Weights of a small transformer language model.
Size: width 256, MLP 704 SwiGLU, vocabulary 8192.
Training: a variant of Muon for these matrices, 675M tokens.
Each number is 128 + 32 x the weight over its row's rms, rounded and kept within 0 to 255. Layers, rows and columns count from 0. Numbers have three digits each. The size before them is the row's rms in percent of the matrix's.

# down: layer 4 MLP down (transposed), 704x256, rms 0.146, rows 10-44, columns 128-255
# gate: layer 4 MLP gate, 704x256, rms 0.161, rows 11-45, columns 128-255
# up: layer 4 MLP up, 704x256, rms 0.17, rows 11-45, columns 128-255
down10 098:105099187140125138149197112073171089133132137150161123058160085146078084091123116110085094107174139146124091105118099185066171137137146152059073141149061165169122113104083120122087137157099067166172111163150178148120131105104113097157130121170122126090164169111126106177175113079155143089130125092146108174095196143101109138102133148152164099089125128137116093127055089122138131129145
gate11 097:070129140138092120109120158164122105148090111128168141152125140162101106144171130162134144081125090099083094123156154106127124171110139088158122117169123192195136136147126123125108153099195131125067125087155141136093129135116087117128114113101131138156118169139074103128095096142134123143138083051149085129144167123191136089139129170145032153102124114148103091109088083182178125091133
up11 103:068088087108108109156086123194157043123088140125153091129052113120089166201137126122118095123075075161142127107074083124124145150118144099152158087137136097156115082164157118147102126112163186138119146195070134086144146147096101123159142156129072120150099164134131148097169158144104146118149116147074094177162137108131112177181129158140075109148151125164143093146053131128087117100136
down11 103:169096133081152138132173153110088125088137148158145113093109178076148060089143153135173112074158118136086131154138131170166141136131144191132092135143093105176110136178088137051180119113143124099080113151112177088097051143128102136178100124135168147169091138187114126107132095182132157163126171131110144106121168126163191091122082096153136181152088105133073131141108139111154112113149
gate12 100:205117142099149122114159130168140077141140182170130152168156137092130102154102099190112092127140138207081137159127060134077109125145085102128163121120096153164086100079158112142153084136162105111092084083107151081190149092125125110135155107127117138129128131166141130131140100159220098125158114079101148135118096088119124155181148137086063101079111086112136211095179111087119189063153
up12 105:098150082114110091109126105150144147049172150137099084092131100147123156103169152145112144211172102140146100160103156114067147077158104109061124199122139180138112082112118198139136197116128178167178124066148137119158111134136096185130123130089157108119123122061127163100102113098128174142132170092114182150086175139115152098202128115171144148082154116167128153113117110142149098118159
down12 102:162129159101125146112097117145134124105091184154107166099115134092110170135101136146141130156146172144109139135122134179098117119121079114161141138130192096066172143106100105184093105102076172130099088189117108086088154081199118059125158078101128205123114082186124103129138117148094125142091109118155167213068164147098114111138182103126106179113139176074108073061148121146140093163143
gate13 101:165098141157091147131152157175168062134122055099156181164148130146113116127073072171122126055141085149080082135079161138151131131080146200067111184136040168090119137140135104217128081139076155158067070101141118113160187147152134103085173136176145123084138134078088117119153127159152170098131148180160139128141144093147209150177112118073160142144135162132141118149169063115156130133183
up13 095:121114143119094156142116163123110121159178109138142152116098104159081096110133174099123112202083127152124097140135135059145139065090141119167080112109103088133131143105159104106155095141120163141131167141183130126150129198117109128077096113146130096147193158119082144172161130141098143122089113146152084107093119119078130138117152133113166129151119124095114099115094171132135135134084
down13 094:100078135117125104140128137182153169126170075129161186168138062074075122146096095186141093142106104171145104127163101088074146103121131113142126132141135155105118111082171114138090098158114149139095128135127149118144134132179121167099065106162119085167139115108207165118142119117152139176096147187069118139091166138085177150150191147181172138086077148148092135139132184087158100083135
gate14 095:054082171144197136076126139140107123178110143084172198058158079124159144125169140201193081094110114130133141100146134136090144112113166105133148111161162146145073171110098155138120084130126103123162112125164146127085179154148081101132136050099111112117111162103103104124134086175157125123174103156124143086102087109145110085165106069115104201047150176147098108137132101164158123140160
up14 096:157065132117118085067126143180151082067141140125094161124143159150154126102126088138133103102152134100161132097117108117128139120146154119150159050197123115109128145159122106099084122149136114171178132105150120127129179154146178110041122131143169149130101168168062142134194085112106167118153144133108121153114096140186142099175172200127113124114121145171067102147084162090136123098169
down14 096:111186078085095093105156098126097215130036149108139136149093114086088178117098118168079042163177148117113164124115174115142144152128133107124096139150156166178148144121132119121105169117132131141141146175139139117126133139080148133116149134135125111136054159208071151098093137142064137065102051126153183104058103152188152194109159112085113122063146122124146092133146077119144184167155
gate15 107:105137119124056147093152082114107143128179100084157123192071116157100121081141168083142092092174121082144119141076210084105096062097112144107115127113057087083139075129135086133154122127121097180171149145105133101128152145111121082142080146097121199122140103102126128128132080159160106054161125118139091126107103156097108177175099163174109117150165127121183076128087153093120145088130
up15 110:205109091081123155156145080145125164084120096092100136151151084125186080100169159109198073068137053127101103167173146099097130122046094163103144089161088094115128143149121080193158144126068147138191077197109153070061130150077150155143168150112108115180152108140124138129195131125123083087132155142118162138144130154107139080139107183173101156146093139131133097170108166124097135139098
down15 109:148148112121118118166123110078094168124102136138091113097093105146138165147106150108159152089068057084150096072139201067071126144074091090141159098108170118076164137094099079203124096190157081173106127142169183108121130159098155147138099126124129139139132134157143115072113106096109124109131040147145191138094096158163142096127078135151110120186119137131094113132095172098113163079111
gate16 105:098138143123081156162153152202138150113123074150145113071120127168112122194125137128133098108084130162138120096123139143110099127161172120108208136148167063099075105182133190144099124127175093130128077152128100156160116114157141147086150158128074123141112134067163117092181130166162127148136201096104135130119118132140209136069127119136091116122157153078171094102111136172100157116134
up16 105:160120150117153122101155125148163115106190056082090113132119100185193128138089113136138153191110135136174142131171110116112092096100122096069128137109111135126084149124124115140104168150078175168139128151104160150088111137195105094147113123129074141127160144109157168119124159140186131160092084156118117093064117148127122105085092175164074121129170160093076175113107133188104179095122
down16 114:136116087164155109118130110111169099233153134114085134111127151138108169149101121082133170140125145148102081114189168103130115173140104157159063102103105120101167143107138073120144153110123128085124135163135103103163185108112141133146054086160118094096104159106123152130099136157174148136154135130152113131156131076077170107110157181107123078092177113116126159101161159085094086174085
gate17 091:118155139193099087091137152121158123107078153133121120124107110157113070151070111156110191082203144152099184130144109169094101150088138064111172092137116106158139134175167115081202159151139141155138120077163147126119161168125100173087177116058102153120126116135070160123129137119136091156071155089014168083133127120077149122111118166120129116133107172169128148062088093084125097123126
up17 088:088137104111090149188134156134174114146092133079187132152141121106142150072098125133026129145156119115169086177160161091137174133115148093127137087113157086146156144195136093127142153114103141113168112122139179157081163113141121093101125205093123082147133168076162118157082114071145151102142173109094134147078131121148121165107159151189159146070156092096202153119131134145136109129109
down17 093:121133139164108115091135158116132096126168081066138130098174162078115147150075113094114183175126164168066091130105141121187098149101112085125177130095169131133154204106197152136120133139086068145121151130141156090138156118168098153106153169044124120153147163130112159108190130126127125138122163083143129129076113098093108152111191134029099100048148089177162155127127140117168098137147
gate18 100:107112102161118117121175138131103083054194145159131102139121152130099117169113148120153175099119136147112195121135087134066114129133108093201178131115091089126142103097078120156106141100114091188124084121140117024128095087105106128131137143110155121127088101147076128138180156145088194178107116106146090157173105088157094075108186132164141173071099134155117134099111188157154079091143
up18 094:080112131090130131102130103152105149128156138157137166111120086170107117166160163092146158142091127138092167149164150135082088190104155122124083094120192148130082039108090191111094121185130118132084160106100146159116082124131145096160142132153141132112129149163187156059102140165140080085096128142205192188095152160099119174126103108127133136110194072106130147122086135118077071174116
down18 101:087144151167148121103224197094128100136128200175130152143116156163168149094125147102124149075085138170128142189144179084163108119071157102107178117098133115092137100124205159131100101120132122118096113129191155159161191181125089100097102138143236145146073172057104084125117147100164137142133117153093177166113154114180138108167114131119111069199114133115152147084132100097131106120145
gate19 097:104149094137090073075150150121119185157172103119186086148103085106147117122091090138124137124112118132114147102199139185136110140089104146120153150132128109140161140054146159087093148107156206108124114116095200100089136088146127132116092099103123081156155156134127125141067106141089129073118127126091149185122083141153177127087113155176136123141099161101072162104031074146075115157151
up19 095:138139128118169118152158106165148100107135093189102198095107138153093091118141115156106151119100103117071093089102097127152125144165100084140120088171121095108092132088169102103162141184147116139055117164046126111082060148136205076144118143098131130146111145101139182118130162133105096146129104114067152142202161125142122099139127133089106134085141095102145187093098141130176173169107
down19 100:118155132103138130101123099132111096149141188163088122128103149150115114108105102141178140170118178091072125162074121075098157050182131118146111146120194137083105101122137091144147122111094129167102189154104119170160091126088137096137177183125120121101117118132151131124131095126137141175174150092151164069153130184094083143165137127106134133148204132146148132139178135176114159130161
gate20 096:122108093152095080100113136140198134141095148172107061131165128117130179100117086127134128103109106155102143081110118075093129178116089121098178126135116114106139121166100143164080085153133164111127169098114086092176146100110147080056096125145107135156141124068128152112125162127136119107111136090092187088149199143131132144139053099128090107169155157183094122133156171158144095136114
up20 098:171116165185130095104143109127110162097158093122078096172145120145191143108146131090105079119122122172099178157149111181164161145125091093111095126117105129159112084134136097127083058113189131158082151162109131133174143133108157137130108095168130066185134082071121191143137173141170175055182059139106149112074162134098181165191099085151151108141189163131145123099121161128140151158105
down20 088:131106117168168143103160121140115143156172119126091166132106121100145092145100150119135149138159095085077152089120080205124109146121144113114154105125082156123116160151088169131159149077091179153156153081148174131106130060120157153142172127096121127090170115121108076102126093125105083180085120153158092114112141046111120070118145134145118138119037144102099082172037084144100155138115
gate21 106:168120113204136131164101116126087103174087098161084108140119143143078138181133118130112194122175101148171111152173082151162158160152122169078128182126127103119135045183141069109140125105132109151162185119202128143211083078090126115111129102136100120140140102148116121064140113163090185111135159128144145122168104147153100085163131119090149167162130119077108157150123214129068195096105
up21 105:070086109212126184146062162138141116111105146181136124131143184121183075164066168137087131121147082098131172161081163100154143118131118081128161151118084095142113144135134133115126070115164168176174166105149151124129153079144125173101160145163125145120100179164110131085060234095137086103157107101196119098122073196104175144158117134186169189150137065092088064128145127120148135138140
down21 103:131121147111132093098093119095135122092115135124110146072177207138150149139111124111136126128187162163167069144138126172076126113075115167165151135140155144135145093154148116132171100138158169128180142057074125109185121167133069111156089102092130169114155134140160094136143113144115126121123127150111146113130102126197177128084148123141116148140088137076058119073097115128070128143105
gate22 096:118130159150107160059072084033053168140154089101159087098141154134137152145142148083182091120184149119119103176120133152159141122136073160100175175132152139112148158080160107122089175110108114158108174138069115149072124176117128172113136121136134204105135092145140122067102109106153066129077108122116089112131147148127146179146126135126138149131130162122176112145127154103094160096076
up22 104:162144090163150145104145180152152102145106187074086088118163139087136148108110125087130133125136145060121109140136133122121084070116133202116114085115159118139154097127135141083112110092123080115124087178121116158137185115134121092099117100134123113103109113151146102074129139114133161109103127174146118094104077150134101172189130124186127103193067130125124180151067126155145067079134
down22 105:122119132100158086119101118172166153116168156175114058186142089103116170071078116131097156090146155089085123163140120119172095112070169136105081141118153115132117119144126089133060083100162074174148125149118114125155094221104133132120137144154080090077118094170121147151184117101145069147151073125133153092062102117068110160138142136082111129123130131057136143112104145108111118062134
gate23 098:075114148107106140150180116109088107165139159169113081132204139092084172133095100096161112124127153172173076105146078158133125129125182126038073078062142133189082113194087115147145100140091062124084135104095117120078143158095149111088134097049089106142144136161108140172092107114104141123080088116159160123097123136194129140136101176128100138129147064131131113118114169143164172209147
up23 098:113145104164117112103161123119154156122169151081137189122071184113142123139115103144113139123078114170143171146099141106124105132120105095132174120112125168152149112167153160148068110154166128136088099134122134167070143174119135114148108128117163155163083057124128173169160125159135091123129135152138110155122098119107133184142154074051112172092127132119145145127164125123100142124100
down23 099:094120102123141108142207169105096114126165137123102145145170146000074105133106109142123125152156133143173159118190092109105139142053159167081188144127123146084174100139125073044140090100090147160123170152134124134181121135108134076156174090096095092168170117153127123054097093077136152165096111084127149122066132166146122084131181114095095109163156103134168153149108127124093159109124
gate24 095:101166101141117157122140093133098091145138123106186132143174113102126180029065128142128138160160149191105129168062165165075131089091137172133086116168133101088097150067146135090135177079149095121160144093123098119116141156097160176156185100121087128148156117174192158163112164174140138109144125148139114101127144139117098126119125173111185143187081108130170105138094097130084136168084
up24 095:118140139103156144065131131164139098161125124145094188159108200129122044068195138132049129133073172135131116135138118179166128090117102183099031143118101108120160165118049085150126139114120157063149120131125137118145148113151069135118102150125112121166112150094125172129120124119154179086141211087129100091110144109141060113199149090135173194122156163073152058133083119175170190130097
down24 095:136111115168093111122153159127167113160121110137133089134154119169176151117205120084132074064145066144107121118122126125117181055108137074139065083141136119188142116143155093132056083088172117133181122136120081155124109081139119121139078049119116128085159140145148111124117133146112133108158167142163115158153135086157149151141114133124145138213082168115092151095117099165099133173114
gate25 107:109160114107098163084154161133128153140201109071136140170072114129158133181102142097137171121169168159123125163134126130096174050178082102108142102163170160061055130111145141184114099113142171162136146107053080156089141078111096154132124111146140160123112149143162147063114134131146153117137153071090185182185148141147115164084135135117063115115133150132158044113149157158106094094073
up25 111:157147095124132087116124087149185133129162142115136052137158171180207119100111140155098197063130157116140131163167157099141169209166153141112122120165131085107122150139144147082130162102146176160131099126120183149144088123133157152138121130095174132187118086140148174117171136107103146100147113148150088115069133100124086124176121154186124078092142096159117115168062122085125169162173
down25 105:170115129085130095118136135116137131101126086123130085223116108104141086186119090135141142115134109164148164092104107168124116096130101127103069180106122115131131059100133136145162147152055077133100115100130113166140153120098230122137194138144111090114136123128136114128152108152140104110066105099150146169104158165069156081183089117135158111055124204087139155132124047071169139111191
gate26 094:100164130106093113137193106108139121114147136166123171133137125119146164136091095174106100072145085121062142168189108162119113153155129105077067162115132106139104142140137169139141093135141111120118088199091120149064156146136066117109132148088070141119161068148178151102145121140128104119083132149144159064175170092152149084123075111130154108145085086127100117139129059118118128085161
up26 097:106151126094166118119111076150088148116180138142178137093168140098184124081069115100124171122140117213119130078138173104133102142098124140153108165113120160198168162124140120130106162114179109150092129149160096108114062150133156101087086105143089143175134115139106120147127191160090101172109167123141112139142108131138123202113150158130113085207153138095110147135110098194141096128095
down26 090:128064074166117121162138106158160145143101097183114177136089162100067083148111163118129114076098163132126168110135104111136090119153105128110112148116162113151147064145135205190161126141061106151100075144142123120084138102094048169148140168091098065093156135127158133164116091160144170142165139092103150121112173128046141109130154147157143168118125118128186111155086105142135166092125
gate27 099:101054100153100178098142160160131120141180135153108155095168140118159129201137133154172044093176141146136141150097088150131150182115099143130117075125150128125085143084119111152155073085144159099104093122115178103196120126170098073189129112104159153177093175103138153049122092114106104063091147144102156106113138186163136104146172115151095087113155100226155165130161102170129077158142
up27 102:101142164163134116147113097159093118110114141121179081120089127125148138134127164099094094184118152201119170058119104148148140129170088125104075099121120153163179124138140126121112111099109118092131088091191137131095117053127161099115140155164125132110136130103105074131100118192141167118144134144127148132088093174147098163139125150137199085121138146138061123103174091109125172177090
down27 107:112119121134113091162153092104125068131078057106106085094134131124093124102124146113082196141102159120100137136143116107112082107170146108105124105149161117121171138122085131159158112148130112164103141049154114138108140171150096118101133126145184124063095101086118110191148160162129118181074070153136116078098113164156170131106112146085150118141157086098124152133116142136152146157093
gate28 107:128108117125115182140118117136125174148093169147119136092147093152158098108134173083105141135131166060169130135168160116152192096168125154139113141120131086159140178073161157102157083140151139059130166088125109091112165113143117193120084175112167138105113136101156046173118090149135047111114124057133113125109133126169127077113093144160131110149168139132127150079140110168136134134114
up28 111:161087129139093078151128164183120130107112187096156175132153131114147121115133150133128106113130077137122139128122187083129133101121134087120086080098096066134150107076099152178127074158117154132065148101123186093068136129073182078123144177074097126089115122134109111140128156138090122162158113056161114080112204099138168118098160114183115161129105147022129153121145127173121114108160
down28 101:125171162143115148194114151147160152141164151162114087149102124123109143131147121110096136241143162096134145095144143116163091126108123088077130144079095188076051147145174133176112136145120116177177163132118117112170161095123072172156161071118150143158123108131093128105139139169097131142065167075135150074138104133097162093214134129117116074099169157160076105104091086128123112157126
gate29 093:165101136158133140117098149120108113176126065150164144124153144171108138117140170153109159141118189129122124135115143120069164170074175084114148094108142182042137150106151163133119118169162088088159090209136114130165136153110115140081180146109134093192165175143103167172061149148113104111155118091117163102123108155125144147091111092120177105134171155067146094078171128109161150114049
up29 095:125123117173170163146097155130099142109101124120099152118184159128109140122130046126179158115124137110120125120121111144126095180123156101144132134173218148083128102124185142140101141154163097137092143181123057150112169125190071178095115128123122101202172104111126216128060122137126158161123083109134165132111083148125117161068149155108209116069177200088136096115150178114107088130106
down29 108:180109176114105158145122134107138143076166107121165153181126192160139134138151122151125086156157123101121149163104080128110098143116182128112144086141150151111182173115143184085130133132123077143220092212122106135176123114155085127090126173144095090132145137082113140166108128122094132152127137143103142108062087164113091140152092097092116110142142192083091118151150154058083155108077
gate30 097:096167080108155181116136096115088066176127094155134161131115119176089100123042126101179104122151096141150101099166179133142148136142090161101111118163142134114089048106142181162076139054120130112180138064084089154116083123139104090098103213102117184135159195129136116134081128189157073107135108106142158089065141131116136154153104118146132140172117095148175137100198102098181179174112
up30 091:088149074143109105154130155125098162162107169084151128123080155082072147105180109115191105163098138103126105094152178177107120101125091166129126071129106178125094114147163142145116163121157150145135198116211128146173158143164149159119131151113130151111136180137121149149127147178115145169149125130138073128101160161082138115167140155085178117146156086140149116097165111151134138155108
down30 102:176090071111097103167139137151118092127119129115123114150143141196154102108112115090170099096059095129178132103106135151104141142120179135177127167124104135201114085092118108114094121116145113099126114168085166138161145108164129167141183099140086131000173173128132066107117098119157132095106171180102156077115131132137071137110172084134137179120104082116127149147149105162124085121153
gate31 101:158110119145124096151118155124105175129124102076155141119159107174043128117103171105119130115147104119199144178080138123105160133204117081091130170133125103185132099171172138156150096148111057116087146082052039094101172120166146141151086118145106210164118175139108151106123123118155152102131103234141112110095125194132148135115122119087177114068083137108091184119150153085054085152117
up31 099:117123189113150143185151107102099120167134189106111130092113117150122097172069133169068112093131083148143150136147129089118127168176154105078122120131159145149151169114160125103122131143167116139138124114166125102176092111086156122134162101179188129103096120142142080131138150108164165097160153118185107131129088086130113191090195094151069113125078154171146074121140097171156106118152
down31 098:089142062124191106088117104127109121168145142139159139097120153162155089146105168152107120123124105084161110118129093111108149110189134073162065075159115145126104078118121100096093131110097130105174072180122135143113153114139136171138104124210163105151130096120081087129059124121177109127119095184110181134124153133139166118149159122112107080145090109128149147097098176169132202139150
gate32 099:118109144153158139097153151078116104144166138166135084157098180090139112133097086155092111074074142139157152189159148086100107080144109104136092121107157133159121132104098138133130135082109082123113218112145181131094074143074096129101167100191109136098083121128147163142123144096146088200121241102124160103096168141176123083100107080102132150177155131136114116147123211116111103114165
up32 102:134162078104188118163111113129125126124141171143148124133117126110105093185188132133141113171119141105159155125139132132211139144105049132145117127122142130112161130145094102123145138102127176085159140122146117095163196079095137138153127136081116080148136100130140109134142157116163151147158146071056122161109127185154122109110122153163153096122114130105158079122140152067055096116120
down32 097:185145142153074132111105087119141111109139087177127157109107099071153075116122169133172123139102134107175136123104151026122116168087133156135148097067131154163131130093145155133158092108159146166117137138115121077130145087134088134123150102161127146162108084168152145086131120148131117116149117104112116152140141115148120133095044141111072177150129095105093098094157194160092119157162
gate33 096:146095134102124089121174192136181129117140159093166130200123107128127150137169196130130090117181103120134148134144122104099149134173092068122135073117125146172112140092206130124133131149125090170133072169147098138097200167096139153074145096137072129116110177095139099139141113155164162110117136227155067101120123133169129203082109111145149155094088056117211103166115094146133106154108
up33 096:148164132145158072189122138184188173069130141109118171144206186106156124168168114142124140089102101110152153122085112175123058145109113126124104154114105157109121161139119089159055132067130154099121116116133095166143069146148136130171198088201177086164135125106135076075110097092139166076125127125108149100133125076132123092147138139133143123183118137130173143090183145135076118166128
down33 093:128098137120138181140103138107120140147103127137135130167139190142149109167095108121143072119112028149127114133072103087118078136092153117143125144161084165056129158113106159156047089180141153115089143174148157148201122102127140163124184140139152121151157118123140108117170156085106119109146169167160175168149173147123166088090091143103102169133096219124068158083142128201148136118064
gate34 092:101114120133105112131162159058098113152163138124113157121148073139129131080151135143101131150134103104117148127104066115137093159093094077086107152094168120132115148107143124068088129139138193113165075091141149129182104115098157114086160129084121101082103133060122130103159132107092112112171101095180160159152098105156151111170066097121130158150127078113074094073178109079091117104059
up34 091:130141100090165142075126090105164134183114167162205152161153148133139148101131106163135202115117162110148058091154120138124129134138165148152109116118124109129136140161121071099110127094111125101187142096143141160134121082087148086121125098158096154133081153085164153110103087103090098140154105126090114170113080096186061155114139069085114140186132061136102062152092077147106122145082
down34 090:046110188190152084180113152132164103113143100144110096110139130139117167171094081108159119131165109085139166164110131087138135110154095114118123153173149167144143128114056164070162112130141169149099100101103095064079142189150183118144085136078191154125164146118120085143089139132114123077103113111091092086079076189071196146157096144186146171119147119058165129147172098114156076144125
gate35 099:113140122142102152114122110119120192195147097149147223155109121118097124159128114180113114174127078098136176172114118100105091099067085119194149116098090150079112123171190178124125062070118123080120149139117056161131137154131094138093099096147141122101184157086188106166186193101161195172137118111184133111145153101142205129079119085107124113075131106090162128206135139074137108088102
up35 105:173115115136117193098118140101125101122040121090182116127068128152082159129126147110168115181114130100081072145150158122158099144097156141190146204115074106143135194096123144191120134204120112081124077140121160143126151177133137155127156148126116140095109118170123076091156125123105158104118109141118062126125153126085106078153135106134143124173189061189156142129117136175121137114126
down35 100:081059161102180154146179144119067122121135133117125087158116103136147109155098129122157125103078101091150189117097088133109143131129080192080137133106165142138111122176190066124147140186142100118094149121133153146157134116074107115120150127136162120118104113102085161140100125142164126149162084079153142106154186136093099099127118117144208136112093091122073192114102072075140133043144
gate36 098:166150170106130113182123137089158109179163112091104148169161051083053079145103114123106104120155121102125041122089128116081105168154148126132099092168074124095109164190170105179197151140121158140084123141096125173143139135135099156132124142116060086111141120103134088184089124145100096180096180144163166125112074176119137098115099152163151092090162112157160129153185134156077150105217
up36 091:106077106147127064135152115109123147125160088119122149176119112176104155108157130155148122109090158128144143117141160124125147081118126095170112165120108157138127132133115119159160120122134133102137171068111153171112157133061150091154148152138118095127110130104122156105106136102052081123205088123131163144142146196141147120166117129149164189161177136102126145098145181101092187124111
down36 092:157128142129071136140144162168166175144152111119140098120130113102116138235161142076130117151128120184097070146164106084096059210127125097144138120127119172138175126110094090099102146123137153128161123101111116162166111123135144141152143116073071109114117117062133146158081109134152088209069143167129174147150151111150134105115152193095163100100209156156142160118092126140123141110129
gate37 095:116118103172169105147182145135099146099135118145103161164173212097131135144145138168102185122122162163146097178187136128140080118151097168117125107166121148080136138126118156074184132123113144123095046093093118153129155136093127109127099123155135144104151175142150130109141077088159105179152104128165147130099123127163120106108170169095129129133143129173112144137147098093169090101187
up37 098:106090133125134155117158148162131070146143118103133124122099141116106076107141118194083153147135108121146137181024126035144145130145059108106163131126129150171147132150170099123101158162124084162128171175120139097153153061128190120179179150168187198183098100081111102132135146150117142097094132111129115156127183083080131112114121178143144147155159110096127105117169162144167099144098
down37 094:106207093122091091114117105139123122154145115081098110186105180157125111141114145153131105097164098138117074126159094118124137120146104105189087044125166056100090048142055099143092148084116146126160157107094110080124152176106088167122172089085154063159063121065125163120118149148141106111144098145117186158152177091069087130060172137100115190143125178124067119146149113134108151099132
gate38 093:134104170109124126118085113140115138072125158069151097166118151153122113086097122134167130126123132093132159108060061119131153171136104142159169141114152147089126184112163123203203193113140135162121130076126161165113172141109125099104109095107139139131174165113144096136073074142119112131098128097135186141106106099086157156155191082128132119122105156117132103163172062075158132128105
up38 096:114093134154140095146112129094159136149096099136172159133103148159093161159152167056117119187184081158093115127155130150118123156096167115116162089153179121096093074094142115120156148150147165168119121121091114142197190159193122139114117075139110211142213111124118115204156135101156130162155109136104146117129092118114071108187114148147199100122096158178100135130137136149185137118126
down38 093:113130194099100126179109136096106124140109147079143141099094115164087124180155158025067155199167153152142133169246174150212092134074131138129115122125155138075183112125098134124070165147142123136172103171106174087096116141120099128104105158154111161157140150133145134145115118126099142100121106158132106176179124089069115118145079177059124144113166143112113095090086148107132152166170
gate39 100:147058055142058129150158112105117052177106121103142118105103089194169111099164116171153129115103180065086178140099043160127152098114104152132125175155110130121102098132150074176164171100074123096125129139153088089119103120161126152075162149143156141140107149159147116098067103139130138131159109154088133156100104111164150153157131127145117152053098116164092184140112098109118139178104
up39 103:141133161159160175146135107133176177138135125161083076125133063072179117093034090095122180139138121065128104151120092153158168145133096155153130168214164095106073169147148092117146159124137118061144112084127103153130121098106124126139100160110140118112129177154128107137112110164126173165144109109072116098121100193161124180139071189150069106083119115127091112078134102141116175144108
down39 109:107183149132125161116103089193067160083170132127154108123102158084187146213123110038102153098153154110146120132108196132096134076166073108068165123180146173094118146132130153050111154169128101087189139141041112136125104147149143125103091179177094135102130139159140082123158097136139148202121155100124080153082173187103128141142076127162163101098105161191120157144106111129115151109092
gate40 101:151142124187167152175115068192090148112116112109115175149089100168143177099194130150142118144107127062182151120125135094166127176133174115168137163170077163078069150155114126157091167090091093092173123116181086081156176100134064121108089156145147102136150176103102122159115091129112142219138124125084166144161175133112167144153097147123152132159094078089114156123108102157131211124136
up40 100:046142149139138094052099075088140166150132129208114077128124090148144100128139172104139156180132148154114151224092159100165104092083117100133075106147132155145134122126143107127133136164162095092118128040135102112132078156076121159113161087117139120170125179116134142119118157171131143101105083114160114109120199145130150089149124104082149150141096074145100168170075123168183114132153
down40 100:079129115145144062152139103116181112134166136103138087119146115120133080103103160091113142165100175115124082136075112067148094127178166134113093066123092149135212183142122086192133140135115030140109135071167115090114158110131093158103126108134094125145153132097176082063137147116151127177135104152118180136123156186169176169089104113125176144128146100163127175126071159128110088123156
gate41 105:114143097085087131155132189160112072143147115168112106099158087078141100129083093121086107119186132167137129096155112169079125071128133105155122099087190150119137084171163121160074108094177112144145152138175147087136093184113109089141089107109176161114164176133075161127105140096127142129206204109131105073090120141110157148185081139102094128108114132115148111131094152081132091050131
up41 099:136065139144148107109116144096117118094128136125054237134105160179099153060140143106104153167125124150137121126137151166163118158156184118190172119150128127107089188145098114203156136146130111154155119135069098137117125124183064131186138120149112152147102109150078114115163123088152115134150137096126187131111116176195180101097177054086087109143107166117078119143157104101082116130128
down41 101:118140167138136106086172100128172113122115118153151149151128170195131120152127106162169089189155128086153118146128063075115197122108143146088161131057056135146068162119122182111118150123148096073144128060082127147151182137089153123173174085156082089120119197127099090115176119174110140084105136055142092109204106153169150134098105128105187204136160147109136146172111144137107111160098
gate42 095:087120157149104116141153147137103129107165045099125138155199109213093071118127146160095116194102105143137160144140095094076118183140182129074086121177065137102061098160123066089150085172129143156121137089130161098134114098137103150087135118125064109090135128179167165167156091128123072201077115122086133140103194133087159163109104094158095103101104157082118076169142111170106149126146
up42 102:086139135100102080166158162168156096102175154138117186148194201125115164116137072155110143125116123101112182125141104105154120155117121106136190155063102134110166172153116090149114139094146134135119188147138174144118115136192105083104161151092106168079121129091166122171093108113136155145118154135182108106107126110144153120104037123130142196101058168091170137127124142141061148161096
down42 099:169114084180113098141119112111139141136096104117137118101093073134084137132111134105035151105146067148130131159193156117132132126149072130106089054100133148081100101101148130062190138135122119103120108118196124086117145140093117135131163112116133121187154080194127136147069117130122082112122161118143100122111112124147138123146109151083047106167139123134092109120176180164164082135089
gate43 099:119171154090070150183148117147134130170162093123126088167172125142140145109049121149140101145111116115191148152094158121106088147106133152135156083147146162189156159115114133131162093121144135172183169090149131059076105100100150131147147155191106130095077190085057133086129180114139160126139117059079154067139160126146132147120126126148116127129113123103090111118150104130101125059121
up43 102:189131132120141135110150145150145131095118134206145098086109130130082148096129130180109112077169157150099136112116166042125152116134095092136133141094100087116150147100150155164111149189095162119042081106115098180110152106128107176164107156148136168121161084185139133121174106128135103114086143160108124115116134124138045062130095133159109106111099032095135098093130104149138114151111
down43 095:120144157136080093090144071100087133118093108194134151094107091106161123134122144102165117133172111117133149081151064084106156057080159154170160142096158051117103165072124134126121115143171168141141167152169116117115141163145131107113112096142180123148055145109113143123156129107059117161211083122143091174143158055144112136136124144041123111142122173101134105108084142122179104096175
gate44 099:120165097139166159090102103153164131106183066085152152143195100139114139130107107119142118092080131129185163120162080143216110175130209118163103184069109067151155123136092119151184142153120075167177112128175146128106141175164078142093133110107121117170105088080152128160114154109103140097174108114108115133143117153114113138139078108115129166155058149103105128128102157087160059128091
up44 105:082166119066185139136082167127087094090148156162154141133201162123135144100130196091117109142173113195137092176105105119174106166119078078127124101186080113165118155117127142094114171177182182151141135169169204108126121067173154111129142121102136123169109137135091090096101152140152095100080161138131113156157050088097123119127080171181140161100213135105166152142149131119153154088139
down44 101:147130114188174155101146153101104111144087148161155137066159099181172142077103149163175152136156145077088141124131167142097106131104138099104148163140122127084110166090130083085141169177199160150083107113119154106160159131150133162080159171159137084110115097180187138134175123187098131086109216121172132109174078131140125167123136170144160160128187125118135185121135091117120103180133
gate45 099:081126171121130109116091142089140139138142107084128107111070144106087107123070158145176077122134118125177079064128137089170128130120094094153116163134149137078151125158163167076106109185164110074073116122144147099136075106147095153147120109161099171095166148116084200110113158131119105133165135132128129075120167086143130193091147143134097149148141123167176012091099155129066065111144
up45 086:136087084149159125117159084147098137126086083164132113124148104194159116119119149186153164195127165167111155119088081160139106220144128059118163137136233153110166116154173084137086114130150144175125107200136124136137175149172133127068136125084140080170135107119047122085155145147124120115145097103100137122166131092152147113085128148104096059067114117121110163145101135096150145090162